Each number is 128 + 32 x the weight over its row's rms, rounded and kept within 0 to 255. Layers, rows and columns count from 0. Numbers have three digits each. The size before them is the row's rms in percent of the matrix's.

# layer 7 MLP up, 512x128, rms 0.167, rows 0-410, columns 0-31
098:174142162094095201146108112150150126164100153104131093115150059180124179149165127092093101177156
094:131166137151098159204132112129084059193133102086134179170142128162131102166183147131138103104118
102:132184109140119117122187116144105127133210153170080123147160117133136194118210178085133134081114
098:085105103126154124129137143150097107131141134166134161128134146099123131196140162101115093115162
094:167158139124150078077129200154101101109147113133090112119173134165179171158123178183129120101054
112:123136156148107141150124121074142170186131153146108150116118084145137140175186129119176113211146
095:114176207083094077145118152165085061161118134140141132119163090148117149074086151090119124125083
098:106140088166092099161052152099158124150119128161156135114157124148121144088080120141144092112093
113:098167162094161152125159164149108137111087136070092095173122163119146089144112142139067183079148
103:121130144124083120152149142111144134144146141130119152139096153169137085169113127111112086151119
096:127065110161115108093194181105132122117115148166104147167147093146184109100114147188132147090075
098:100123106155123124128129140125137091087147109107177127108124067121117140135134213107115126154119
089:093092115144135102087133091126168108104126068052171109122104138142111166099143139098168128101116
110:170128123091118098152089146147148123123097120121081159154139176140153096113148104101104097122133
096:145114180076076135125140143192118163089164076094097127120135128121129076106134103122155162041095
099:122155119156175131164144115201180162147118106063179113166150155139152158096140139093158084142114
107:157155131166113154191099098157130124128149164133071184149102126142179120111113080168131082138136
094:182084144105119123146137167182116120106102035123146126120079154141150174171136168111102157100204
101:163114116085202134111143209136131118076118107135205154220125114112116173091139157086140208167088
110:105095131129137139087103079193131150149196125137076186120117150139113127128138112124149152113104
100:070169108076123122164087143115110139189079092127132187128156115118108152126169189134134138138115
099:126066184114057093088093129096106158102112113124159163103161113127061119137091100137119101164077
107:145144150152123103123195051119063121110189119117130112117153111162116143102143101070131100150127
106:092131138159078096157170160142123163168100133109120110232184123121157129117067133130196128090153
089:086086092094109088131104115132097110106210144096149130110177086121093092166119171118109103133135
100:131203163100214170155098100104135117146098095099108151103154126115131160116124147173127062147149
099:079070097113096152145139108122168154133201124126118103142114108082154126113069126092101145089105
089:066163138091130144120122208112120150140160107157088130080151128200133176087148132099124104133053
095:141094118154087103141182146145112101146216158137131159115166102038160153129106136147138050120121
110:146149174097162085111120105154099140130144144075140142113140111108149160157149098136125083123071
093:159131163162201141140086061130134138163172149077095143154119098073143152120104148175122131165166
095:162158149117105152135185179103103058108138082127102165147160019123139148105150117146161185138107
109:169170100124084110142128139091102125108119121140052117163199137186084074135125065159107127161122
102:103104148107150140068049124117146190103102129137072125101098160141076079107155109129172068151142
100:108116106117157144127169121103168107163169099118090147126122131191142190143151073145121136141052
106:191154166132110110142087178102089144120097145115072141128201110165072148129142162148163154092104
094:135117102137108094121030169125163047134145105084159113159089129155147164138089086074191056150084
094:099115091135137145140102140163201154079123167145099132207083126130167212169105122067144130166117
104:087167057165183180129135133077156093177133115144139192105121108104150113100147171163088136061150
096:118123133205116134115141193119103166175139168095080187148135142136131123141119137128127160146156
092:127163179122139135114139097141133127099139123095112120148175119094113171146067086139145131198138
098:115183158125162163186113155102112119116171121116133106141187127104154182115147152161133079128142
094:129130070132143169123067117180119120136124125151163162153080119124122093139165157143111090134092
106:143128102139146119137080091138155142083132068148068033063101116161192164156176121108139126135141
098:114131146095182142158134125109144148108175167107139113136152138086164127171110120132194108145113
092:108129144076143081084098102167136131129077134127122152103107123129151144144195149104123128150121
103:152067192105142124136056153183164099140156139129105125146140123117112156179102169071156090198114
104:154141135123112102109156113136118130089165153129076138200142178106116141142137163103151125111123
088:190108152100127117112169097156135184104114105183173151081133160125108102147182168106176100095107
102:113145165121103134172172180178139122158141109180127169108092175070156144154108153113072150077148
100:129185153110202085119126070142170177116132114129094117127110127126091100150152155163121183131114
096:149132087124129113159140136119117177160085058099110092158146085117074113099157112109113093151126
100:099127178120117109096124172159148140063162164110047129174123104136110093131107127166132176143107
114:157155093080173104134088132138071151073106148081059118193150128096144129150089151116131103121074
103:142124117159108086149093161150112135139213105128095089156121130083080143136165120140143100110132
099:097092132123156127182137114164138140154084151177089161072139145073151114155112062088076138129105
100:121134131130209139085129117164131106157134131127150152128113150072169159132167116117112101107148
106:076173133149158158133128167131113063151134162117137150101145134055109144124104093131094088122101
098:117121155109078187132062172123103090137174088101163160137136119146116105137147104144142103139137
086:150140191069138195154125073175104153102138104130069061143156140137124139191064095169119139160121
096:118136127082173101176100129125152089092120127164079141143193186112139153159154101150111169172166
107:101144137148130130110061136155119083138152159141102153177124137113109078127139143126076111126120
090:015160106142153140115118118135137148139087094123133112083120123159124164204132157112068108102099
095:111115119134068118132157151104089144189133128072125096145138127161126129150164116173163152080137
096:130111217114158104148109168139167101094121043169121046181141100172127122127101140142161098150110
100:030152134094149127110141117134083110147083127129124147189109130115166158130159143185115088101202
111:179071194133137078138131123147127151147144127105166158165137190145049153109173133098161167165132
110:110113164135140124101100108096074175119120161124145104142160120113144088152139117137117124091118
102:128100143122137143087145177157113056128143100119103115097196149141091136110103107105131110133157
094:137154157065137126073085194143138110097123139113099131094113130127067169102172195080181138150118
096:166138170141136114095141110103148138140169135092106132095152117178132121139111096073123139146145
105:103093086160095091132069198083104110103083119079171194178127120109063158101125113138139121156150
109:132117072097198088130082160100181086200107100134102149132106134070159161153148142153142101074134
110:158122120121155182166117169144136172132068138112122172125081141151118138068149124139161141134147
103:193179108121138170082113083168087120131115138158135142128145093139103098117152143165140089166138
101:087126171174110123071088128155071127110084142099148168134118152158126120187138112109159164113110
095:134212129126123184169113151157113184078153130140142154108136048133086105114157141127141127113090
110:130102176170115089095104119119148152133151116138176156097126107104166161137147141141122149107089
100:115127067125131152177176190121139129110163071056075125159134150086135188140091159090130131144111
092:100094100111157127163151085100091129151135097180189140109180134132129162153068077149119127146085
095:130114124173110163160093097185108141127151093144140129160141083088066166127132145047115119112090
108:095131135155162181162083168153146229117162165098120114120080102144131205153151166142196083066091
102:094113162053149128145135169134118152179121129114125099139094126151169112158107125101084059152137
102:108091181158124157155109109064102141121161123067121175069149138162098122150140134085141115144133
096:141114109151153112131112173112101136114132110190096099224063106125100203121102143153106155133136
089:113119144113126119111141127170129117134139148169065092159108105126129174157124159165092155131149
106:117094153130129149105148147148122185176133077098214123170130149138127157090163090087140188058107
099:064159107102113094125058174122207088131176122123054133108144133068154106168056131190122128124141
097:160120099124152087227129121165090122110121084144123122147075127107183138084143134166112159153140
107:159115145131177125141094171141133128098163129122113172142104162101114211113128120139148103146128
093:155103207073168146076180135141140080120094110159135153167160196126088131156095151086183142164151
099:109109075183094099142083175143172177113134094128154037106139138178104136141168126141032090128151
099:094117182132120094107149121149103138146119057138092117098104139163100094152132104144079153124053
101:177091096164110055124132110179150075135151083138131164132179074153167203179146114150115127085122
100:113148143170177165115151088141105131093135125095082088157042084150120065090102180064145103108151
103:120128211137118122114185165137069106133162115109181080157154205137129079130141131108165156102056
098:158136119050147171137173122148116111128163154102123105149113144159152139092120093124125104073129
095:047158164172158121090148104153113102171118125106063159114150157152146139223088193087115099125188
098:113063088136152159120142135164142141056150144106063142144163120086112146085147142129112111194122
105:134122119098136146149100120126145168143185058096136141113089107114136168142139066073103133146140
093:119074143091125107199136129245102094095116094143079143142146096123098113106119098123128150165130
113:116130139099158126136140080155113132192156132104064159116136131124131184123140111161113141193083
099:100130114148153141147089158129124125144125147071072140097089148117127098096100102123111172123138
116:108159147073118113188063168119154185101178081111133141175165134078061109102133102128200083131110
103:191123102119177146082109105125119126100132125094085129093084194175124122105197139143132120112102
092:076106154139129062187125158170106131101139145092175180101148157116056132128154147097160126112105
103:092165125141072138112064135162091167101153170164119145184124175123154184134149104142100070151134
097:045171145133175114115144162141137100106141132131134215082147153145149173187155185124149116166134
106:163166095107114138132101169084168132143104097149162107180173082124103176109162117157079092151088
104:164113107132128127132086154156174143109132102096089106125175103093116179141149130107135125091127
092:082106112098089104184133070120071143198112136139099151164200148155116174113088127185191183111161
099:174070118106166120106086091143102125136105093176180122064172135138092178170115138151122128067127
092:085127078172105105112155150116115097193129109121176099182139163148109110151129107107116192081102
100:162127108158120149140127113165169179146153113101080155161183144083126153120105075122086127079184
097:081148121105141155112106100151172172115093087097024126130133138146171098112116133194109112080078
102:089171103105146133119129130122158201174130097090130112112198059147213160135102136177128103073105
098:144092172124092082059129099109149146144165104155088140090079083080076127089147057166168083160112
102:168170142143163140153156154210078136072089111164181150110123082115194157072162157138185157185142
105:126170187076180144114152130116111139126117140140107116132065130187123107086153187117202114096156
094:089132085151105108127139126101177160122123129155088116136063153121160154139117133130125130087114
095:019152144133134118163166110105144126131114116127092097138147115115121141104053130104133119151133
108:088097131154152152139131162107165129126107094117116144219159131148105168149138121162144180149139
094:141070146075132124112130105162121127113114116103158152195128094066071108160138111142107117121140
106:117149132147149047136162153121112144166157140098083138103113095118170161112121100144121136153163
093:218132145098169173109131121158071162118131105164146150123103167099119185086152086084085151089132
108:130174094156099115190149160089147099174094114175126115216202105117155129115108132126115099167098
104:170125152143078153117145085172083158078141103100094095159166178117160171178101145139118134099106
097:163145103153113122183200118189100092112146068103110115125123074084126122067123146200152166140127
100:104137123149179092122140144132096091052099111113128146121144189157140175111083122129102045161103
098:135112078051115099106161112114111118144184135105148076069138198101151102118129096147140116124109
094:134110136166174147118199116156129146096194090161136105143120109190146146126066132180090133151114
099:160151113141138092157132163100120126109061078181127090105153149127072119131115109153110150112070
093:122132144160111136119123167136129082112150150121103177148141160075113131098119153141087131150087
100:165113128098155043158151148150138097119122104173148148099188149065135153168156152164129116124161
105:102110089122178124116127131174128137131102131107137069140188116114100103156174166108100125085138
092:144178147105140092151139108149053149133152133086138124105153098137050166182162119147125212096142
102:167155101119111104161108121122107181159187149091129113153183118118130165118108142186092122157108
099:142116202152110148087092215130079200121095107113125044182146160122150155152092159108118136154102
096:134047119135152109090100092169161145097148120152105138097161155189109174136100145132198105123073
101:118143091120096088143137120203127089114124119142109147103141072119110140079167098207145109120069
115:085150054100176065077099128196157151127182162080109135095126138117094120174126143079156150140134
099:162082152121145125123134196109118133131130109166133164154131110099100150164171168094152158098106
102:183145152100113051111095161200061089089056127139095134107155136107127146124084167170166133154106
094:109115173135100108099081176115194112091197112147190071160165161173145087115136132092114147113073
106:113110118118116102179189112088154168144168142126161140121141119122090129133137130090179082112101
098:055187141127142095135117146138141109102160108139099173150137133116103131189081068139118119159193
099:147162121097166072154189106141085162110155130159165124151161133144118108116115121104067118164078
097:085193053150170168139154203173140138169105113094122114149113140104091166117143140141094155184109
092:126173101090144095124136169139157043115148119162078087177111187101126136127069109120165080101153
100:110111083117154172113141110119086115159166115103033143079140163148147142090101096138075096141130
103:062136147203151152148089153132113133144140123086169106120122134172104102165131122138142096017091
095:052111093171169141118161145141115132135179090165123130160158101125115115158034126102125127082156
093:124128130109150169104147066135123087181109087124109119128124168125093106085112171108101055079164
105:121134099188093073093083109125114099134114166119123153115088085133129170122103103060167137124119
100:123107077112115114121147130136104089063131143172084106176178174116093149119115163118099108168078
088:118061155134111090082137201125129093193157191064107195141136163169154116067107142123151132130174
109:093089103119139108125167139126084104180132097170192129195115087118132154118152181118115112140169
103:051160091141137142178078121140176113151064115127054130110111161153136132136103113117203130068130
114:124126118151152153114121132049111117085110125127117099129176098112136128094111141172115122108050
093:097095106141156100107174122128161146194138080149170131160121107076119101183141069054103124130122
092:157134103145133099139117148086076167196109107058171089082129139130064088103158127114152152087081
100:106140118098142158120110178135122113157133133161143109122182116149074161160071163144166045121144
102:112131124076185135086083106137143169124140088122101107078128171137157161085145106106137106148075
097:099125126068129169139115139132078131107148081143181145146146160162109162093125180108133123107119
098:136086151091131129094103139056165153104138151060115122105131157104191147125120183105143140098186
105:092142170137116102058103153156153157103181110129128083121113141130074163165164111183132115074137
103:122080086134122113079127150151151149127027142157128117102175126130126141186152140142094124127145
103:196204176095199114153107116096125158135088113131148090134126121121130126086117121099125125144119
105:148142116137109183140144115112108123113159092115103131077128121130083193162142110144178161188106
103:096152166161159143102196110172079075114164127066132137152144135119104120170095130122140129207178
104:063043098088150118177112145146150097128177140080158087132110132241119167115118128183144118091102
095:101093101140111114125130115159129136115110078140144092148137142133165089119115161064138101101106
100:110158067139178134162121168179127115083097087083108067164117103097129130043128116181159161091100
095:106162099109147135124159089134163183160094120144104127116145193169071170144146107127158070103091
098:082138132176124155171082133152150141085115107117137112150139127115087197153110156041122133073149
098:089128149149136191100115136162187105098145114126118120091113126191102148161112113133191133087160
101:145045149097149079098107131133099175135111143127089186118123110122115192110118105111172108103141
094:170115155125134150119145138183124120182099092172021125114099097132086181107120081169108185160150
105:130092120104148047139176112134197176147109131146119111146107144066085209122119098070136090179108
092:135102094137136125174162118152105177071092121094096160153202102101159112116112134128128066161102
091:090131190116157158159152143173143191112190126117082143116117138084082149152109100096128118108074
097:136089114123090083114080128119153115157128147146051132214130151143106143152127098089140117136124
115:131184175176110133146192077145137170123146124112134157107065139172109121097217111072143130089163
101:127091141086142190135134114145163145137143041132101154186136077131162100163106135118065164079140
098:085097159132097128074128159115134046089132093095107209138163129152103164145134152153123115142077
096:115159118089166048089155182067074137123097143105135122127154115130123146136175177094137118137116
105:120151133156139098079172167138132138120164086137171117117124106070140125110139151149141098125087
104:096164134090125117064111136167126119170167143154088082158099120091064170105088203091167098135112
098:123145132045196164163129101157099060119136133103138138149118132140136066170168178143185124189133
097:102147137148162133153115062170120155112157131147138117177081135129161193099085107143147102110088
097:138121129085180145160222113170146185090176135117119128074090090099164089146146161067140150126131
092:094127127115067105133113154099149119071139081164093119075123100134160139093132152139166130154072
098:199157117111139130183132134119141121147134099114092123117143145132097084122137116123156140067102
102:141103153080169084142090104123154177116162091068128155132103154101116095084143091160111142092094
100:112087097139149157089180123182103126170173093109125185105148195085138174091123146186091163135142
110:169107135127085049112124163129100165160144147134124124182124116040108138153101057138120092152136
096:121204191118167114116124153113114126132124099094136111154168145116094156142117137117157088132139
098:145157094129129131038163068114125156153135137139118107169084142151148146151137134159129214181090
097:084127144127073116070143149157080111115118129138118121121122177167088158169143164129157146146092
095:120119143140081114153125120071137131126129102131094083101107099067115119162113089118137152103152
100:097114164162183090094161115166140140102132138151114127118134187112140118134160148114144145139117
103:116077143152124135148076129091158074180151107111168168158140147120136134111188185081132138073162
099:148126198116084138114194153128104196124108104068137094094118159128149124140161105144145134116151
099:072155162102137130136105137119182114114103160101140157099133129109116168051083107140114111148169
089:131149135169090118143120125144124080123086145080156081132095138096130172146095183110112140136147
113:118143091125196140119131167161105158145147121153056175108151167162170142093128165117136136134128
096:121106133097151126172130134121068129144127113177149069145163144077156151098104140139161120088123
102:161129182067129160104124126154129145113128117123144090166112109148134153131140165126097179090106
097:156145162190065129184127192103125140124150146130154158174112134134113097157140148157185136083168
096:067152131133153139148113171124134154096118153228092127167066121134168132116138096107142124182083
102:113155149150147092178093147123180106075112114156136174107129117141091165072080101112158102170131
093:135125181108122123101136172122156146189084097063114140113061168153096140142167091111149156105075
097:117094145100158159136058131083136133186107145154082143122169176115118101145128103118043126132088
103:118112136124089099140162103104097100124145131155152140116134102056164151135118131166071135078126
102:151186124152179117127169106161184134074140155155102144158151104164146090094228086097145080122110
096:101136052141094156117130110154070146134083140136107170147087119142143101196141189141080124124113
109:146152198072101102117147153165139066162092150094143150174174140143161125145143162149083160133127
093:126044113123183119105120175162066122107122157152146171165122062108149173094114139065091130192076
100:109151162129135076093142151125129128122136120143174130141129121171112168160096121171120127094120
092:095131180082150096160063224141093097055158076090151168136142085125105111141188124170161107128137
104:168099125134096082180137104168167150119163115103095138150131157130091114127148161148143141175107
106:142102098128168105129119129161135133147161135107159103166129137156143169084154111149123109175163
106:173085121161094086191123089122137133130131121155093177125122118128151071144134148135174087109106
108:106157170096116107158118106111155132128127166092090127137121087121175094087171121174152116158123
109:108076129145099105087170157145130107121163155130104122060235176163116142060100151152137108152121
108:089164163098120123168073118149159163088160176100072119156115110147109147099154173109124068127103
100:092107153169139201085139120138203143110151108137042118134156163169169143150111183151078152094124
102:146093168085063141157157143113158189127120171111109141134066152087140153160105160144122137098164
100:098133157149086118150074064114155112166155115105149137141131136177147148145105106160138089102117
109:104143120124083124127181098176054165145119089131140124142130140170123098090083148114178153143143
093:174142161151176069132173117127132095105138070134113188128156085130145184134168107113166082118175
099:182137083160162170112160197113117098156090184059122145181111099176135107119139059150193122094136
109:110162190131117091123080127179120132077208148147139141144125143137144103103138179130110102121073
101:142128133133129184141123128149072106141147044165170166139080141113138177131179146142182162141149
098:159099126137149076091176152144139125186109139098165126180118106135124138163161161115132137122100
106:156112111199139145114132156070089138111081125140143183135143109125133159106131067168131191114164
099:130091146065176207132154136083158135102088090114131117143120130123133100149122062119141153114111
100:121184212132188121133171080172169132082149111120160140096152137085100128141157092125131117094178
100:121107106088157112142120170106098161133130115154114137099167097129119062122082131185152094119149
094:159136159163161091219129133189145136153119128148159123164103108153093097103140169083073119090141
102:189113121171138122117160115185120127139151120113145082080161112122088161091115099167130196140168
104:113161123165030206099138125114131197104127149142143145134131124141112148165151136110139175109122
103:093086145118206174163170082140166154080104197135103168129116121074094074125142125152107119132133
106:205094142115095123148121227141133070096169135094106212168204141134045118133082096110122100143082
095:172117107129134104163177088131133137120145110093104156124159114049160134114150117137161125136126
091:104106145184149126138143168150120045159102136153130133192110084113084132139164175100108126135125
095:167126129143172051096161102144106187141163124114063178129193103192149198154069131117118140141135
097:102179091100165179188177194121153112193143077120122113144082046125126085159104120161193111144101
098:108101137143119129148118201108122115178189092133119125122151102148100164101116053079106094177085
091:119095152149136131189120129109096150132117132137141113125159132159062171145077102074135107140062
100:066111125099160098133091091142148133087111140176117132171086136124203143122127092090113079100140
090:075086166053129168117081133111150114097133109153152107134105119156161130167142116068146116097134
086:092168123166120142189189104118149096144147085084121071146093147218139162104144168150122142126127
096:147126102123127130125131101126114111119189131176168140172145106062183136112149125120148119109121
106:149103076197178063156164060141132193109104064149094135159119115102144131120115130163119177133129
103:112146127105133147178144088086100111149172158136165138169103090109138173170160129120156088185069
109:082155077113177089122132112109073122136104207100116186125180168144127145090173148141076071124074
097:073137168139146119112145095155144151170045154103092148143164088162143130155178159123135143119178
096:124151140129151090115104248103146080125076126136164160141129117167114133189158039114124084079055
101:115088122115108160081133148105133064105124156165161161076134092086122128174124134118118092125121
103:134106079106038080197128114109080124140133184126152100139129133117139129194197104139148193168160
096:115154124095123115096140098084142161077165053121090130126078117160149110130139092094119144106121
106:091151141074109167186198110136128126126168052127064132100098131137105108122123116095173053142092
095:156143115171182162106116127144157130172121147098137206124077118137168177116149162168187136111124
102:071166110113144145165086168103136073159163096150072184100110067129080101119107108093118127122162
101:170131068163126127102109138099090149095071062081147132092132180109085105136128104098169113094128
100:131087102095152142114117202107120103176066066084130127148110138107109094118132160191084185142154
096:165076089131136174144072075124123120141116155105132103172122184140110157163070093070080110095124
095:191146108157115134188103146142121137125130131128174146134147113095102171111191122124073124118134
097:072128090105140148149151162160176130094107112117142093148120124117109148110118145149130117107073
096:161138113152153157139145107162127146136137147155096183101145176104169151127150117168114112130097
101:176153136074130138125146128123126120128125100140123129183195101099165191118104138104159041129194
098:154125160150117126123122158111114196122108114127085093142142112096069154087184103164187101079140
103:095013121147133057135130097137100125091134170094132147119080147092115118213075121131106149131103
104:086092117130112166128159176147087105095189094068116144095082122135119154171096153125191107086142
093:084128176171145153107151121111108127042173084119164182118149168116124109138156175102122119098127
096:133117131155139158093129153134172129100112111066156102128184143113135117100120120128131134097101
101:136115174136149139107130143103136074111226151123082126152143119145106153151154154079124116091156
091:134139137148136121130088147072092071196124122102155135185167093134088153145144196098136161162049
101:090073117096098094167157126121150073084144123132162210194066146092156146195120207134166174101096
099:143127151086131191159071161134095115120140137147129156124197013154098084117093128111108131097146
097:093192121140072175133121128099169090154174099097127092141135147159102143127139121156161088110095
089:146104113157099103138193104130087138123123135084153124109122169134111140153151127097094120084113
095:152161119048119130152135078126125184128141159137120138106112151136136151131152170138142099187131
104:072101144131062077136118163122137155133105116158112138109166114161068153111098195159121073134119
103:145124151199144107136134135112058205050085156074173118087143136065123084097117135153099111157107
086:095082189081110150112135164078115104098155169106123141145113132071109145131139134115082126125183
095:129094148092116113107105111134099148141138132145109159144139089122155133097155114102153140121062
102:137137152113172111145141131132119132163160149133176120113136066146102146161174119061117134154104
093:229124172133102103099173146106139102159117079121155142122120120107215116128165121094090159135178
099:087121106142136125113160085102126173097126123106132065128106180085133103145144126114109163095084
101:182149146065130109082146145155093151141118126125099128105082149151151131195183106191110150112096
098:094154109126132122094161163136126126210132091112147117116064219136090124129140148125122122179140
103:116137132124218104106123116154122098076110123124159135115089115103098144140143130129094158115132
108:084101117031121142138213125073120140084170112113137081139143136161149104079118156110134119124113
107:120178174113194124136133123132089170091069094124184176111129133076151130167092137116171118126165
097:154118105144102116135156115139133159103130148131148074130157085108165152126166120135098161083170
114:175071091156074112127087176149128135081103112087067132167163145118143112182144106125131114114122
097:084158158151110104163137163106098135077141116182160158127151181091168171146124098106108124104093
101:124151115166151171139170112117076064141135142091144186137148123137093117180142101130165151121129
097:069113119148166118143116083193145137126118092117129101136138083072136161169152113132157115010090
098:164126136152108185127191169156090156092103107118155152143175150178128113133123092114132098114100
109:108149121103132141117144160173117161158194124101074153114088141154153145164199163177077117098084
100:140205124120093133101153124111174151072141073157110132173111147125128156087160146125086114108189
120:150120146137157138160120134151112041131192105100144132092114130099124142194129108168135172070080
101:082058103136119158154133135124093138173123128089171198164093140103114120163118114159157129065114
098:125089098127127050053144117149137137129129124151120093120089132145155141131092163132133162095086
109:118069112128124118154110072160047163154122098063087110143083071147128125131092115159081158174193
102:143140182124105060115154141121113165060135139147102087130127156171122129154116213062128099102114
093:212125073114142126162117099100105121131128130140133109150168174162092145152154120090110185120139
096:079144100043109122155153103152072168143162133118081134155118078129165133197161118152123129129092
109:102152156113112054108080091117138119150149124141054117120142139144130134144091144195132087104146
103:170086131112074108130140132098146143100142140093122137158151170105135143102191154100118165151197
102:111124143113118144151128181222130101169089120161077178107134112135081118083105157165086170052108
101:110150136146131148119190107201125080105118122064114146138130081157150093110119144212131160112142
113:124133102127114143154105189164141065159143117161087138198095134128141092110128146117204103123105
098:163095164106114140136156128166118148155106079209117109173159143079098140123153159112119159151117
093:104079106144146104146208145091117072158122082136097124116178194176144082132142146135101118086132
104:053084126127107156121159108137130014113142130134142143123127132115184133177141152096062140108113
108:151088109159088150134108136117107124181131120119125140128145134111072192173130139095117155157136
103:130112084133083224161093128080091082121110080122080119113099151082082115160112108091160156078088
100:092098114132102066090138127110110147095121118107143090136129135084107188181172132159121120165162
098:134167141159135144106163165147069099110132109141092150125112142110151095149141087164158173087122
098:139126100093104153165069164114112118124096124144124188124177090106051118141100154121160133161085
105:111116143157147126131123148136134159101162149162125175099165114111137172152172128186138135141126
108:151126135128125066110095160221131121116141120095211134187122097148123159117125142103074098134092
106:123100109128139134117120121148130100110091095131115139185109103139135130147150086097164121190094
099:116065102118102085201128146123158088158123122118165130154125128111052083158201143079080202194085
112:141103160107163148088122157139089082137100164143143102185081197154090146185140105174159142159127
111:161103110146121069135066122095142134111146075126163140157109153149106144145095101141107073111115
102:161156150113163137111121122150149066140107142084101226139131102139145167196043153122160154155085
093:118168171092146144109120060167126128102112136135126106139206119105135126147160081126104153147107
102:132205091110073109072090169114135081152103129178092106160187154084115156127130143100124093148144
106:079168151084160124166223135097105181063142078084158165124144185164168145134152088140091153133120
101:106088147120082124146161136076158089159164118147134105125113131105099090198155113092223121139106
099:101120164113159077110103142098106164115142060133141192174075156082132099110149121164137114128102
099:139145138164106133120119113168101116135115145118122117148131089154145147118147150145143100167147
107:127139132124053163173093160120101067149116110140148208200116097083122110106100140218148144131111
103:137191148181108168125087162137134118084174096126141157128102094136127139118142201138183124051077
114:116134156228144159122178182095158173191100092109154144204122140173127144136095127143158162112104
101:111122125120147176144143098082140139167139122139156117147113092134102135119192163118103075145089
093:139116149170180112123185116169115093107140090105163192162105132092117098086114084093139113167154
093:105153080144119167156117137143082078096122117169129107146089081088142117105136111142143101111164
100:142120141156126129121080106082115075201154123181096086169176134118130160104180134103159079155134
106:147110089152154152082091160133118135155135097142108117114189132105130159124100117162109167076147
104:120102136125103126108078156108110084101118133158144163207121101121142153146066111119154120171095
088:107108191125151135176170164131128116186098123100152119112070077077112129136126164120097108180043
094:119077121116155097138111153196132097118175092114087146170105095154099171139142182129126120146085
102:157142175129160126157122125160143119106153127139158115139124115108114186113195110044145156107147
094:090085139145117100123089118161145129086107111118108167163122147136112127170141123124143073113155
094:118116103093167125077071101221138133128130072176150074152165145070102145154107167106142124142146
094:164039092178129110058108105120178130128149145142123160091096130130153120122074117167149057129126
088:125172149103159088116137140101100153126110104169154144160142127116119102119162114118144166096160
096:127141101163100104148137070127070147181121134148093104200139191121141187118131076164173115178078
098:025123122169107110114152158139142087097126133073116166107151144172164123159108075132138167097134
098:128131127105060122114131092164073174080156125104122130108154104136080172171175165132111118110151
106:085118094128140120124147156105143120116111134118109098111155171071135187137093139116111135133070
101:098187173133129116151141104140155165118172136099157156129099104120149083136123202084147117109117
099:103074156134138120124136166108135102159126095110169143150175129083126154091136114063155115134154
092:121120115089211152171057133201080123150162105127116151179087092068133190088096135139118104125086
099:171167168172116130144130134157176155102113135113094167125122140131081086150143126061086104151109
088:147201126123144082110122127138086120175168184108128144129170104134185126188141117164168093163072
094:126088081125129147138158116139116078129135096080184123134112169181106115085117124135079177118107
098:089166120166098134136175135195142113074153091089097118080036151126118098132115120127113150140198
096:148122139108219162200106124137104122140098168138097091172164091139115149176111118176118170076091
102:094119129111159061082167124136104104119137062129162149142130208140124105121181096095119174067123
103:117150145151127088150113092123169127140115179189088172179109132129131116149161141116156147113220
102:179130138065107106104194142133123126096115152118195116112089103065137184130139171153165145174111
095:128104138115167129146126136115163177109139173116171102113128151133136110172139160112135152105186
109:143135067129138080092111158120151090219140139073158095125144158122091158133124141154080137164125
113:171167138155120140130131147164100139111161108106128135100200138058102083173112167072061127116136
101:149142147145104141114138184092077143059125085148107141122141094129163191086121137068133071125148
096:119136162099119060101142134162161156152100169146166100184128107151116117167086065123150041134107
094:111117119102092173134125134091143172161149121073119159191112137095149143153162140097121059148093
097:118141100106071090106083100150142164075134154164138142160174164109136155124133133055148131125145
099:142132176095095129163100116163156164115116107103137102119153164130083171113143208091121115150088
094:073171179127117092057126149108119129115148116139140110130096095152070131158086094145085087107134
100:102147176118183135164134133110125135105135096127142167120197157157103137163136074070141152084114
095:124143119141129124077109164116093159109147146044166111147140116050131147070148078159107118126084
100:090074126106114111170126163123164145101091129089081134175099132119125068140122128091126050185133
101:134196163066153107119084168143064072072122114215128147168136144102137144110115113149111099147172
103:156133158134154117111100147133156160143138151147059194142178147192153178102114117113116091124079
092:154067135135132161119076076099065118142176130185098164113179110141090133120175141049061072197102
094:129107098075119080103149145108151111130119098138141163118142172079082155155190138152169121167086
104:171171073125163124096124109184142121148089077151154102126119140152186103152180101135128086152111
088:113129082114142085177136176115075114118170134169192178135127090129075108153133058083131122126115
104:109111088116147117117125132159118094141180135127117156153116213172179143159144102108156136184120
088:074106132150122121143150098109195196083144089105161117127113083193116142120114127134123132163088
094:134105108131172112077089159143111102113085093147095142092190119133141159157231114077156118115086
100:137134125115092128173112112106111095135210025101156125047150182134110145127135180155123137130115
101:161135120112124071084085148110132163137124093177159068142184147131117164141132189112094199139094
101:151137115173107140044131142121122124096176119116083104147170189188088090172183112082099123128122
099:123147146169192124125153154185167074160100152100140170138087098111146126108172127131113160059127
094:106081100126141173082131118142142138144139102154135165170164156082145179061126139093127132106062
098:206127186092159153140104197094095172115091067099221106160173210154098132097130109137168104116174
103:076118146145138149155120117186184160099111114102092197209095174113132117166161072149112129184160
102:135066109119120210114144141105106124085167103131115157129099118143053144150165101086186141141090
093:120104125080153148111131164151136102092155114107128096099148176128114084151153097111208114092103
107:183154058106105091130102078144158097175144131135098138145129141099092143127111142142107128107110
097:148130148089136108158101184165129165120156073119090117138145086136141113144174188143154167162153
096:118094104096083129108081187100118083131119119127106177132149177106105148157123125135195099178128
095:131181153176094139081112092154101130184145100125102122154175135095102120093147158090131120124071
094:115118114158143089080140070118059110154109144080113163114177132170135079168166187123163131103186
103:113103153162155107147108131083098171067116069070112106115197078154131108084161096143184128089104
100:088123103104070115188121056118136123117202099144082173125151148113153124098131185145133117115148
099:126156108128143118161100145125076116095097188093155110134163129111139117081110158149132169128085
101:131114109170090104126195081119064155066152156163149170161134154147171111140113120072148080188121
105:124122140096138114204129094166130161113175191124113201133109128153131154121107163062128084135087
102:123052128149185172109105150177129109145106126099082131164152124178158144124047088101102117128158
097:090171131185138141132106139084074192169131139105128191173109091115155112155120097094129115086150
104:117065103196130130159100116117135151139145133126082088115066156087151137155178092117103092122173